config.toml
rope_theta = 10000.0
init = "normal"
train_tokens = 179700000
Each number is 500 + 50 x the weight over the matrix's rms, rounded and kept within 0 to 999. Layers, rows and columns count from 0. Numbers have three digits each.

# layer 5 MLP up, 1536x256, rms 0.0938, rows 411-821, columns 32-63
499548473492556459571427585482508535490462522487461446567421506503480477516463516468553394395549
490509601493471485554461444459522519442561469504497496409546454519516536439502501496439530517499
571490580512526476520468512492499490517494523490498436490559464506531402565528463483482515486557
506527364455587421502424478515469608592552512559527556437493542468598523452559440507488517474494
482533500490526494540445455584491562505439499656542541573559543532516487504515463441505530440541
480487547506526450473509451536496478489497549497526494485511496487484506552487400516527430534409
484438523484484521479498516567493571470493520469510515475497566544508488521426534453482556480576
455493523500494524543522570443514514484470489499480489491564499497592404518593473523512506542465
423595490454608445364437453474512537491515503531468560502454568488422508483484508483521435381572
464573515537518422513460573460466544502505541510491558504597493486525515472569439456559521499538
489513508431472467449451538564423500597620460474473554428550450522514576567494466552497510463373
514565578473544530529492459572500494492488547565573539466403451487398459542487467498443523542509
446506564544568510481479502525503490510507526562544603534392581476489525459498466510486535434461
561472579449528450423420486497573563484576501595452563448478483530470491438482454427490537427518
436488537512463487536491491485535528469451564493455514469465496510503521472457538482455554466537
536559504523507415559459431455676585576519431530540538486536541621558374498487495575480442473550
492446453562478452406519473523549499610486461568444524520490496473534521598553457508521351398487
438461494512506379433522443438476497545531591536507529604513477482399557514561436367534416443572
386517506539545510479523521505500505407507500476420512525426501503454512534460488508534540507438
514550555442440498484489426550603560422598524418496595484537404503483553407520415428471408498532
516518572536552462634559354537488514567463427479450520435486475508551528531523473504470480502443
426511593517488514503386502533500469435509484544523433516417501525542502473461479490523472513510
477530444484430484431458456485542499461484460483506400489566439532484571521443489510522505514489
481509456536549530486448521527540512469477472416486487505354537512465608599494446532591395530366
466439386484416469549403597447528558502558559544569535588490537505489499374540465486478537507523
506491401539555472481501550479516535535504481482534558511550515471474525499558470496510459492500
522473565519560518485505492454530488536409522532509525519402540454541421496495491601606482529587
413526469382514490509582533471488506497514483461466624355533501422503559494494559538498495514457
495569573636598381457516509486454588561461533498532486447483586492449517542532491395483557408530
505544536544466528421512539524470545508490508504449563523459605475484468525510447518547440571434
537527460464490520410434430530507581482542470490433447403546431556463565510518578571476467426481
497520556548452496427398484479553504515455460492490501470525490516489474517521462470462512475517
413498524555493526460444540514641521534457500461515479491494504425497489575460515438454523397520
494531545414486324450556485631499523509568426482460519498459554551500534504525500486515494511490
530450547493548447467497475521509501544478533487500525494511500572575484525534439503503525358585
438537461488521459453505562502454606469555484455441506437455479456409536484505473482470466475548
468486434525528521385482512528466582472479495479476558407439606518506535492524481469503449462444
493443559459561472383530559566469506573482484494572519441529645460512522453521428524470477475496
412511413510480437449469496476591578542458551489461446530525523559538478570535451433569468436515
475548573511427475553469507608431528536518524515374481376419437601519500559522491491477549540432
530478433537455420471461522478537538477495433487456492396463463483446476573500461540477506459466
480531428541580438516490488571594498576449541429484566473543450424423533478462445505449511531372
461424491507472529421515546587481420587566457478399598492492438491491619593459341569441498493449
539479585504472495506494504526546498521577513506576506419494475505496508375542482564559461498519
524448457581643505408424422464548519540591430493475541446468497452476531509519452480460555513486
514516526429522434461531465559466543494516536576531532424456482454502536535501493402570464504500
473571637518464472555553445460512515508422497540438559503528555505486421549503499479491497497542
505546514532558455496511545603479630464584519597481545465438504504427525459603438444479444539538
472521466498566515519556426529522469488508411443461495496510481509509533536432520523525559476419
479583557486507433524428527481553548527494389552436499374473418523449446481495463485580493441481
479509509541468465536519530530507563487469505451381562438443562479501437562537479514525518471454
559518502577552422465391507456479450524449457439479468537529442573531421547520494464524543407460
542542576587504549586486374485527491502542478587490573519485465571514567491555541502446475460486
412536482416490451490524394578523607580590396518391578508445500566402524452512467461444540489560
471572488486482401490415530669441533462603450528326515525507514503527572487526457548589555428432
435626452417440469511468444563478552531459493525498486578558483549472505528505386487632532480519
473429467539544447468475523464444396561510510355452495430497459399493606450530479503511447527415
445537581517563415522499486573568528493538474493530521530480516531472605603459515516542472505507
529525586600528403562539391496561546528485475567484495517465580456484477547511508532519456539563
480581411490479577520434506464453545377534426570510458442513469497560519447538456517491595460515
461551515551463453509408472550474527451573557505508470475440454507449480494479456501550475455511
479550434540468516541543459456538569513558415449439538492558474436467519571559510526556498491446
351452554464513509490587568490502568569496463465462470495438614513476445469523500531537510506536
402568436586526497509433445462503504445525522477510536557509454530470448536528503490478496475551
511568446426610398407513526440504520584589508550525597517499579485489523497607377558435458529454
447555449542559408509480493434492515592492544566496495467484466558477558535517522459535593458490
544544528540500493592462551560551512525474528550508528508508427510493441502512507520508507562544
510569459673529410374409495453475505515471439497522487525468518556447513537440480501553478533440
421634530627580482433498546571492494514518480562555515499515510476478465501513474421498469488523
589462543571591402500572475557480473477533493567497504452418531484390530594504490529500408455444
398507540482557448530526523546479533432714411486458521407391566494440499426494501525468523518538
556513426558516376511552562445459494579578488463521583527498456428491479486541519524516561515523
422485490493497469427518399495492529589562439431493558436510424552408523488520473543543552486471
432452449506585539551519412484481536510504403440448435484513514586421477449513496558484505549480
531513504547563520522539492596530517519546429518455519476493457473418587524485467502506497505502
485498457509541539589420503447475529549511550466537449514535497514487547505487550499581558526494
468436524492445469436524464477503554528474542453465526496513506521473547520482360438518573497513
425592499514462378498471489564517566439487566509507472489445529481522493429527503436592469529535
540421540510584532493487453414438405496573500505357508426436600573558537484580460417466516447458
409468507565426446437482509488558489449505517414418592455365471490501541485534433537532565481511
460483593451503461522476504591465517504478495481427502422539505517503532517462527541549505447501
506508489585506486493519571469432481543629521522449520482555482416505549460592448531505519474445
347375418430494525525477483524606510493466518417462447522531507449593507547540385440631485436544
421540524611467484549479464466458599565594568472493487510548551529533422474522459411519470538537
523529425550494466473544470512593510526541424543445500518538552485519466449499471462482495488563
510486439484553498420514419475391560501522466465519493496499550508528441501562522484501530511468
458507476447440494534489513497438510490492524518545530496498598488500499470486438373571494528525
534602489607551529483405473396486469523581411548479521530548471548396485447684518464463499421538
530423469460470442425427471476592586582474425529510575412425519481579504465491391550490493389445
468493397523489471532533494525540531489527408450426499500527511486428543567552475496476454530411
489460574501517503461514472508551509526498529457405600421421406471511493420449494576515583533514
471627474510492546476505433485496565546526383418428548470447505538433412485551464388564417476494
428552540523555432480493490535589515564482472444488525506549397432429560488470492512580516532413
584515506598543505498505498435558493541449529518467575502492414418492433483509485439475554511501
395512509509496498503589477560485506466540551554531420553556504567514527597507445508517501460479
538527443552541381438539470485470495571576426521505462452476571500494458501490532470509508509462
427551578545530510454528431571524491491564549478552508496438588463449477528458473561510482489473
435510502558598487512387454459482581530500373597480399464478474592490430449538508413492533397507
550430456561476450424517448479555546540571412490479558465499490511498486510550416510567461452464
536540561516525553529549528424502443457468471422477551454493448517450478499577438493561438417545
435551445510523503468441518501476537471489537450529526488499476459458512579464503495511524412449
521583518429590538423489431525470594507525531550501480543531461476461493487563509533422498491458
507511537525560526443500564439480497594500503465468593550461621517420486384481483462528525502450
506541446457552441427547641555500491505504528490464508392493522415508505473579457510552415512490
461536460461550441515509471579521523500492531452533487545531501526468592554584528445526458379450
487556407491510490533522444510472547452528501527531535548476470439480566483461490480577516486376
558559456568561451482565515531484478504550443460410508481438434523434536508513454592523475528497
558443604564543514531551560413530549583548518447470518506456403499448526356527468532483574467409
534476546415564417469469472518533458512432547555535497537509537511541598472495464402506492455509
472433564484458456406489511516512500488550457432347557450520462483467608629551348509476481476486
463470502462565567482479366415606554558544328514476446575419433637490528508571462465489506411491
444473599514510479481547553547482542481539482424462563459570475547479485470571478483436542472508
424523587522574501563504508580572492413511534479463493518438519467428552582442532460505481493418
518506438543504429442494535530532478486528429465490480493542494477406585453461408468493524434511
533485426558531504503550427483540401503535399468425478484538504498444551375514416539464457515463
540527478521567424393489439561575574560578446530491585541635524537536579493554530459468453439394
514514558497466486545542524540546461525544564542476567538477539479537494474465454458517539545517
539464533596468500500487490579497541607463485580490543534474419494552437491443503439522457571565
513446505451444522464511468512442511454544492512438496511460486519451470541544444534503508481416
549450486493496464498488515494510516508523448555479500460464439542436478615597419516493510448472
478561487652491432463460500530513575477535489595523543626527527506527561479567471486497494444541
582406407527543474488550455518571528443459527455385500504536542493504564560500541459498496491452
525535500475441446480555475516531564568503489413469539519460491429421542526590452518524552549392
472552475495523486488391450512517485515445487432473481562433506492427508568527486522547526468475
534599415530605397435506481515462494486543469433505442442446552474465427408483390486482277449579
486495486552496531463514461490516489461415468411488519480424425499444465546448529535477530520429
480468457608545599464448467466511526553508519581543491501499522531489483512504432458467486460604
407469515578484526514532526478487472522545489574500591538357592479532512459498400498508426482478
527502477514455492435452513568558515495535488514496515478508440514478500457492514480468347482467
491454591579536587456476504509536466440526559421506542487555517481524474513491545504500483434502
423594401475490474611503435484501575470559467517472462492421457514463596515512476396502492482558
451479509477527498547471431456459530503571494472528644451467490393504502528512524440564479458543
513483391430606416496548514482533471441485466453556502434515519467421445535498492526421553549530
463585395488528431430435492481537578492444462455510458474558418491551451485506452499526544539465
455504523542566497477441490447535512517518475442553521540509530476456415426464465406492533500441
512446546483544441548570544483493469521447503451423420490575453517425522566488480479492415473494
455518556493573495442550545555497441541465500610477440554506546546472449480526482419517506441595
492519427483590478374556510672609534511626457577451471517514459543460541486494493511540404585461
445500486438512568521501533589465481447499471568475539539503469522454520462517500519492543532523
540437445532528557516598504589476489544481477369476572537498476509532511524495501539486518424432
453470472501495379448449400497507475474532570519570569504449563531403473444520523383551400463460
464495374494445363456561486556500495476498520527494521466528504474532547416532457408509539512463
481466542611477422442499499531454473489525535553573557464570528413570451505519427380521624498559
463600559582566506500500531426469517427461475480394518458445466498552469475515495407480411534528
491465495526601471352440534560536527582595435550550538533438449475457422502537487428458568492563
453449532508436519551455561419554536513506513548444574584481582458532418561495442482514501499573
578478515577508516409528555429548581592511450480414555426496499476443487534480519488454470611444
491511459507518423376486514503569645503558543494534520559407511493455455442421484576468515566529
521538461489523422515519523537517534580521454569525534433531480482433432568530461489584515500470
550506496512622554491527523434491520625528412550532493466502440496490470407580553465488495532508
470438472443633530494543470474518467466543453418386399461422502494472546497491468504533484570409
522530567404514514428548440536429536447547447486445523526444493520438591513521482597527533411435
551497427523529498540436507441546654632515460519428407462545522457500442515513478513499509425504
546485553468447575412507535461440507465571431438404577476479456530494526591523370509424496484488
456480560611492428499581449465537495505449429465432478479496620550480440468593469514583470607548
511468444543478437553505404486589444623480440491376471532529537578449511517579451521499414422514
510598563587578496452477425577548530499464483425410478524513537536455579489502471496500484397505
511523459478576431525485462476523550464536479446515473509481462528535475500550529545496462505491
501475441467508501459545478490537589479586525495512504454484454525478507465478496528508515466564
480454607522495459433470463550624537476501474561468540414476562436443448499512519480500481601570
506463555552519497441510540582471490478564465518511603406473542453494511391531461459428432462475
571460458539556476568479490520574554495483565555499455465582437457516443548549404546502443543574
431537446492501480452360593498553555414565429536458497567482551451611559493525466417597545545354
510569575508513536557494482440521462447589448524530642492445541524488552577473523465422489518484
439474479577491483519548513531577574396496455386472482419535473464466550526475559412532505438446
437502506467611443460493462564484479532536554444481451499452510515407549509506483463608478385494
514514467590567439502542528509471521520548491481380551502504505421567535509539479518537497438438
474526444477491495521578535537523501513431459506430577469506463489548508536531416481555528520404
497529421443449530559396458473449478460539455412466557359477429526592432544550454552495567497446
560414498433514414455559422525561501427489481500435448464536424453543557484506495489507502507468
568479434493412403510525457453570461614571434571509499436490509528433495513511475561565467471386
585499536571585504435485501538564529570539476475507554543559526513522494510424497538579536496489
551551507502525463536555402478516544526559416556567444535459541543557422476451483352482419453585
474444507494479438450529422520514518501551482618388483486528568492519597435612415448498487432487
456491502482599411532547430570492572565579392520499421463479478534395566555519473513464480451487
582572562495473487418566489494507570484475538472487545544605487467561553444507449432505507502502
525532463490474520440449519549449489548465512472473458521513473523404458470574437451610526505540
488533519425496444460613511496554514512452505479452506567404441469506453521441393546471584518437
451505545482558398450511454485499607501514557554570481508558480459455519521467474475479531531572
417519558495490496504490459469531479482472568498486532563465529483481464449494463394539472469439
514522532406521483532500490485451435459484397576445482528518528572566546438507520469478426565496
517454505509498556492511473488531574503532398413446481492524469463445545568526533550552489508425
562555538501500471500590513574639571513571480614426484500435444534511519527486530450471469549546
466475482475426542476502594555508507543443492557488595512473539510454500409485411436428510439448
486553419476394412477450521425582490527436526552494480530557503464525463540518509490529458438495
539465451488417495462515593490486546520517515547461555520500538492460542541510432501480446530430
446553471505517529448491538593510444434553517558488555452409527475519534480425468556574466449473
403552457453542560488458563525580511441501531497522543532498582416518609452507510484534472404568
395520464418507440440415594472453495459487506550477596569466515447511509445627452486529540533499
481483490517482526449557502525462546416400489552503487500451477453458552464476482535526537475506
391528564495439525419475435569513432514564427517443518449558556517511558499601506373487522500490
496520437597542386464465515422486551547558499482490452518522537453476631487513526573505576441408
491487636532495473430471528537531537461515488557458522463507427560530502489504475498535540543477
561461501454532555503523533628546571488519519458481484390512393602488506434512455488524508503499
473608438512527504486546554562631541510570491525545482565565537521468535491614420505556495444426
528491562541530483533469482533502496553521501468554537459521485487391493531516542474558405529474
463405430472542544524502449480495480517516382507419455445448537492529505538598518435576467510420
486366600564565423546527521529516628614475491524427572501548623479560499427556371494507526484491
509563461493453438507513454523505459495442450607436591482492440465458554493503481510502522514482
559391588504470553476494442432474536585478488546486495476530455429467534531438499428462547437456
519497464478521480464505517491460490496548455500468584454522513516558456489488455513535447500412
408505622599466455537382477488529526495497526605482522484312432604533445427434493538544487476565
488535531540455546501462477496484586468576434512411418526434514534470551455500484438511493503406
557488526469547458426499467521464556445454499472462559469545504565555520386458480401516486501488
544560479443445473498497492505495505463551381455487560460539497505443520610555449493503512556520
526507544493539486517534451519474490460526539549472509524541488457481540527506475567527547435460
425624295436506485555488422459541495481564515527592504554549526455471494499565529551526421507521
497519528524473459427511550475482621577557590567478487524490592433553498593518508535520529480465
436483486404485479544466513588520515483471553498552516531481550605510553484448441497537495495488
516498547475471451505492485531465508482503484603445510488545526417482578502528502467505489462500
411563604536549418497444455482451520501469469495492489540443510515512431526483411508509477478551
474510530503505481511473502507521492525500505487479503527476497511492496499522449463566489521471
504503503457517532427543424497440521406588442527460576468439467615522485597490454494593494447523
573524495492606462456454557534502475534513505530487439506557476457541523582479507535531543421508
501537439525569460433448517457510546572492581506536482549448446512446416517460538497565414440567
473518499542475492525535541585433465471581481432498555515460534481502499528490457487495426454380
485508474545555432463536586546473466526499502449471511560408508438410557506488482512532469472525
423532533538452592520487523522471558438618461552418543548459521506566497517613487459535587483496
474578486480481549545473482585472509505575452513484484473496429505508575513554468488587477547419
525433552468489502474477507544505458659538527485492582467489446523452583523518510467495545491488
533438489414539524435496473512455558465541392565419488404550478502533584577560459458536559421537
499476468460445526407438497471519553472531460529536464456566513442556451462553498531505567524506
379410542455506437434519515543549540537506504399431504512530557427436572495554451486477498366525
490622437464452487503536560540476491555445417467536475511436556570486470515544488542508500475447
447552561508529490562448437500471564546546518528547489563394504511397504387501479467436521526515
459560461438518483440428426470442489461511489535534510433540573500538506524509445525536508497344
438466468499493423512439513446562591480541544457409490497494465466494448638499427485561469494491
543472488472567441369489572515466582538470515659457544460529565452501452367580396473560449519574
539524600517504483544504495462489527507584512560484545452507492474479474516540474476521477493460
505435474512440520450490486566540560586645513501481484429500406582494562535562416542607538488415
533501479443456525512470481449548611551552448435469510439565465525437540540554458612491471395488
495493593509485436456491460532448512496522502526446600450454405478456456509479442465507482423495
567519538454475428561486464458521496515466561548567454454560567562525480402533441430453514463613
397523497521582452525433521503455462459450533477531480445479461409474485534497432452531448489465
507481480461547540448452496462466511503507376473471534453446527447408515542538405515551480378534
510494496480525448485476481495542541501531470524484491471527531524496498445493466449490480491477
513485488554505498501477447610521587547443390484516612526535543637482510419513499475466493539488
517554347510524471484460484458517611516511490588510612498460568487548529447540479476547516476443
494507528555487513567467513521461479448520468565461503486499449532458490477508499474512442474474
498522553476609484503452505586487536522456564424500442522477450470423463483427459530502487498503
575449520494565516470502470524526473486480487514477476497520525436415581591409531502522480552513
437571533563591439443528469507487542531576425533539435527525591649479481492455520411498446453496
510457565405567543445522462496540609420511423496360501398529468495503586500545543519495513517439
466509478519527454477587435630487501501496388529516548507483515573532542501539483439499438522507
519492476463557520504481472441544469516610404513446547438492473428414524507615533468520519452443
552431603537461506459565513438502476571468522474453510413567520521570474488435498450449498449502
511419453461466456426481534462524576441571535421442604462605434406535574555503373455487491436452
510505407529529494460462489515525548544530440528487445440532512581484472478530498517484476430499
454546500504523560558469476501469513478439530449448371471436449539461513583461520473494519529466
434552460445492506534463456438492515491542509534499430422510500575481483530521376410535467532471
519507384561451492474522543443560457546465531555429542587583513466537505474505493420474494527436
378572602509464441551472499425484447500547487521530637516542513590420445588561434491558494468512
548529514532549424542512496521603597590466483473455521538539512591473442493535534507550443465382
503523531486495529479555517533520529507475435473436502456427515466498533569437463454473450499565
422476558539463400540515490463550519568500452474458516540471635511484497451561413499575430588459
428460538490468478370510523519529496458440503466348512468462532535516497515479428472500399556409
530499534504527477592482438498437556487526454480543460530532464581457437409602435368535515529510
539589475585537467545526603517553518496519504477458598529412583491540436524467412498478477525424
448521409499508435491487560468526491404493451556479555441451481464445548518549552478577456486556
476488448554411482595459567477481573437504459521377537487533508660579509526621405458497547502627
491486473555526524467552374519479556552423406531529551511476560592483470518508519531458512395473
583503405457488458466565539439415492538497503579502513516541477550584440464586454408558414484559
492531450539470459562490516599503596547531458622447530550468577519527581470646389504587563452564
578532490536510505335539479456493544571470492465513535443553505472568510428488403420474480447533
517428524407488505455468482467490504531476499436495497483463593553435529473498437476483447509380
486513502516509495481486505514519534514527493518463502453467522492493492487477492495527473487493
445528435486458420505464490480449473544605385495506428438377531494441510499447515485475485384502
494486465500491570502514553546451623535547443514476531523414505420489472482511377436450466347569
474506583462510474547427480456515556481503471541492452464527476464527448512499506425505521528498
584567508552509413489433512525533484554629409525461467428579500576460467505623435373510520538522
431433480587521420507545534516562513488449554479388461533445492510508534439524444503442490541414
479623475582507407469555515474521507509543485510475521522561498488560495531553421479468560435527
467499533459505425537442566462480589528515427470469461476443485528418579546413516498545520462443
558471471416516495440552462447511507509528439464462473455558444537376517499504513477513531500421
408459478554457368540507535416532596483541537477513472519451540532480462466489469471557513464524
479526573495539508590535536472504528441491512500486600517404470451508501424480365486553409433570
534461551461539508513515523502505517693546502520436526537465477501481442605553488487535434523402
476528495525555464473460514522549553495553475534500492498508518530536521533555465466576520472496
413564494475479326513532490590565550524530521596503477538516556562529574534455519502518398511461
492529488560533437504511566547467506605476500499420432504505460508471505538515464491534409518542
555423553606552464488536510435509563593527530599473553529415486492563495482437447424588535504503
489480465510494460515475522508523493496489484500482495495512558480511479524517460501549495489496
468453425480517467520513579471465531498447498534482473513536575488544462448497456446514510474502
497499611511457514483538454567513521454643355483414508464422491584461559365565540497557516440379
514516380442527563504520537429555534536468411513425468501499451556400584455572485472502407385478
553468501554457388458507559469461467600494492574534522427511477551357458521481461543587544446564
425533548457512444422544477562495485515420444552554514527433576535514479476446474463545420385486
459534497478494562510532527494529535510503458490520506466454477529494544639518464466524502466524
477425554563547546546520418408475501602476535507488539550525563445545454446493480497594463508441
507546542506491480539442525547538535531500531510490492531470462540549489518463443470491478514505
564518506507490473505494498522457493463531428497487561495485473504386589497539536556513449522419
440596508450459535503512540561483536490500517470568584509521511436552492479455517478542509501516
491552552574521499588503503522594577517449509581434479533452485523525472484560485538548514539570
549441532444454507532458487545463459455452483459507514497525476495567575477498486502512504450443
405412475389445437529443431500505502450470530497442529455525538456459640514515491424497488538520
509562530566555441486500470532595485534555482478535540573480500516446515560479532451442462437510
414512520606523418539520426577513445544412542390422502613428573489441548436427412580560444493506
455405519471563515452488523542519544539445546472561523606359463539490486495495414555481482510530
528473487535554526583439431479575529566483555525500471550546548521590405497502513461489417540502
496446516415487511397578455439460472518504549513501621484437510539491470482470483506505402421526
595484550524461495539485459516543473579489548543434528508468452544586438406534434400614506449513
461559495416487471453578482443462473489463488516416537468543433487460521510500397515567581539552
485538519572481554549515482407517600544438419383496591512533518484571450427462496435448506533458
506542551507527552554501528525513482456534548512549536499484565494577473543456506481563530480473
538453506453528448453504444540562498467555514589480565453503513429547551458501503552549479525462
516556516517578481448481486514501530445474428541485539479518496540453550487530456456537444459472
520492529529530509450462554498540545493466527466463516518509470463460519484535508487502447444497
468442535485571338435519494482503506495498513534489519466570593542429539512403466489607377545525
556538497468602572469469541459564704572528539550510445591426459467604429477517542533510494450513
501453507463515475542441540481445568542513505577510505544513475472493483454562540519485488540470
468500418546411413408441435534627491563377447538337436434489517491442484561553461378579480433523
419475579493547434453432464489587566511423534580584444592398558567513469535475441509592570446493
457479504540417493563491468488524547489497527489524418438547511527553454520489573457491531521561
516527547637510420566513515558570485543541494571492601590432584453409493434500456410569495409504
517472537444552528504561532519554540561500378554431523487430471524481528569598476515513380502523
483495480456517510505491502465573541504450508506442465408471573473560499456519447528499512557578
454553474624540468505501522556455494511568499545470456474513552612467546487530409513517482596501
493519534603459429537439494462522585509521473476501426562526527541506505464554467483574514575522
468498457485528481372457545428628591527462508450420496556525523453489496543524488524423608375455
518528496532516482448542527374483486507489457572462496466594458501534487590568556387497570480485
472486460574564421476503535582544573466509477558523606487523548432571536424504435550563458523456
471462467588469408478480492584485480510441533469511468560541524582463521506492468539477329432537
449691453443616480528509440520615465340536521483488475440454468527414442544528544515488419557571
539433381389427455517496428513516541514497479532499463510571487495526478487539498452512485503490
526464392584585452460475518448565480526472414485506504473547576455473499518542528487664393494522
438495474520440485497438548493449429496547409560533523446350519514491514505460488451481484493502
512489505558534529449448533442519567535511509532573452564495568518546508471562529492483493482444
457523513537550459430447500505482534445528466469463488453518467443484558457488485527518499519540
562565464543526452591533495482512563514462523460579477508438531423507399484466471487501531516480
410525514591462457540513529433513525502423476423377514585500611444481485440538416369453497448517
431435502535479519526568455474455516546545471489419514475414554484436515504520423438525499438357
523487543505472526484506519485479481506507446516472497597532511449434511454465560396586508552501
453556575508498538533508469470477582415447491542385468558449544454534514494482486477506466405415
541527496480462528442523447525505511440475514479408432445509464474422600474453485465469593394447
434551468490570443513555417526546563505514435564485483480485489424451425513593548561581523506494
517407449515481430439520548481498529508466444571465527494598514418595539475542534496518541471442
415424498544473407498411535419580488461461560441491451476515493465461498471463476567545528590517
489612512490529445462502536612466558507517513453507480495426583550455541510504455438548465502521
534507478468439449486588519532484581482610475509420461467574455576568503604564428460589576483470
407558495505569405440395514471492481433509481513548501548530528565488485460605486491548520440559
580473517441484470589531424522483470529483429521438533576490558555548504468557479478501474507507
432503571431501482532495455549523526619484487406426505469499502489502488496468518538492520510518
506552452534478530546422419516477502516564425528410505492527630517540562394542531434520525538411
471561450543603458502479477575503557456522506565449511476481461466477581504529472571536493525453
439475511467447473462479542563515617467568418487460486446461479574384483400561461509494460524426
509476474462600471515513512524454485475565441634511442500484480608473467514514513430544457483544
496495550606544386438504500507546611476444338522414458440505554492512489501541467529439503591451
487451422525485527488490578474435427573517495564514604449406521460490434565553420613490498415511
512539507513486503497565562512510601488525459460458507478534509491504493543523544435487526476511
534492465495492445482538446506609613429508322502474494509501507521598466534508518522408508604390
552441473544545492481465518502513490546435487492482519517553487520516467461515520506469618597489
529512497434552466421515506566535509534538470440487418449576531488514549589530429490573528455490
523479570492439515498502499483423502548498533589552560500530471425527609388479480449496438554446
491540528588445504485551582590496532493542424530410529431508514598353555541483375494490425456428
410557560501516385418463506503603472448557489486423433445489444526498534567467506509508539465407
467554489580449498568567446545561538470480494522437562462484523474507538550508498471555386564519
478461395493494475464563467490565565452509448478459583482479552483525548508547491529490504427460
551499510571629429446415507595515464517536496428413390547473521453419490536510473545533394553448
488432481582488501595514548518465532472530450582498446473467563526493343561474480595523490434501
525413565608472415510485577512572520527536529517457505441446489446507553388523412540505456545457
494468586483456413454453500486491579512524499563502444514459482619486465452484481500466548516450
514396555545515553468516465530476609490536472532416475542409508496516477534577472512490421564534
502540452491490479445458451570480461453473505531460453463535517534459562394525428470569381518493
483576493553549446470508533573473528541567537479475486488464519563396496544479456478507439510537
475425503519489494515486492489472584448530484421473476447540413471522559553501475460414545462465
387491518513482455496423422538531616531552458549481443477390514508487539523493506516599429556415
555430586535455443485566476500533442619525473518436562487443501481432632461452399476485506470399
406520507508465506559411491548495458439555587491506506493453504478530495496438481524475479503474
526503509616549535513485450460450526606525472592491558602429543510555487517549480461453505413506
504428508513522483451463521523425587480565516587536534459524553429530501568510436330499538454502
480485566524570506533520566509441473521428470430514485506423538518464496463491518562484493480409
486566525462556506535488511444548515516489465480498493523480530492449519536497514521460492400391
445569552560486477524499454555494480543496500563556563574390554483509517421495471517531509519450
414506532583560382511524441599507523563611392515434436433484464566509488600625467487530442511517
535520487489475489526478504392519634556544503548574651454493449565434484550479428547426551526526
400539555714499453463475409475474481561425475478425511516433617439493520444511472393488570401549
480469558474519420458568480510479560421541472482506531504511572401454462495464457435544394432484
521471387448535379386487548419551553527494443555567483417463574583432447512590489409456368403405
525500506479534480443377518453523610493457312477414523513389444581541560519534476491543443391565
578503467398482462505532467470558556565565443516443463510462428635467431591527452530410473475456
451493506538603590452521555556592632571540500438406431473481512481491527557458528578518489467509
455525496509472473625534485486483619473533477495521428470506456550475590488508508469522517520447
489459566664487427492466534533478493575477482596479581516375514455467528421489499433429582459487
430533584592486502493446451518524451516464507549504386522465498424522610497519514553544498490527
429498440446625464442470479619535571528582414607499563480367521517453606447586552442479504597433
479462532526474411531432468534440538424552499430465574400429478486519619494490482545450430474477
444507408524529488482469589558511464499594463535530528479523531529438572493594459478561456527441
482421509583537494476472462396475467504502500542515532384494547504509528523559469491449524433545
480492513532546528480533566512516542525484465500429520493520535409503536439563424445543529547489
396606467460474415508415544525487466500460476459480539501505591543505496491553431471499508464493
435528544544506460485513507503580498504469524550490496493596486507582471530684429516570396483542
495490471487458560565477468487463630627490444529524642563444474466446495538451585510463539413464
509434514539550410460557410427547610506462441469479445523505530538458454528441445510505559468505
519450565505499500490461399562491471495464523515543590511416493540493519443479504548498471519558
431494495451497539525466396521508436586456522504474492504541530509522528534513446471586506524476
495493547617498415482455554487544586554477521558498523529518557556501464545505433377425414458566
447518529467475511604480463614495550472469497445431548473451403587486450546480541510500499368610
464509453448489509521560549571501567545534349408520522420514458430420523550633448435480461429406
561562474555532486428448531443491585608452459566441479485567528602512497496564376532556526309463
583429470476495508503464486494485535590497511504492494493524540554555454467551344436504502478529
530424624568512463492512482565497483462477514536381513559480567461416567422525441490609483482455
541509404543524429419414453470494488516668477487403425375482518565410579498539470509494595473412
429495549431587521479515440616494558446608524609582425437432558589601550418422569405527380458537
483479476411529496457580546478511618544563490578382585434465481532533531526572491400492477475435
555539499536550440448551454592557538416434503494359580451490514511549552517528519467440521529589
535441584529540451511562579507541525422515459441423498360537533402491587596522501534500528516520
556533485505558439445558492578441532539520489468508498439451519473363554491455457407490536432530
491511427511439571505513497590510495466551502477511492567507415481526497509538453536627484487433
548543533434505442385457538449482526474500535549527571488519498507469508492500452406457454403518
466593501528575490506553485465587517493516379507493507447449439554427473592528537516482474481501
524509468506536480536479444518492698538464567621534466499527440543439538578522519426493468487561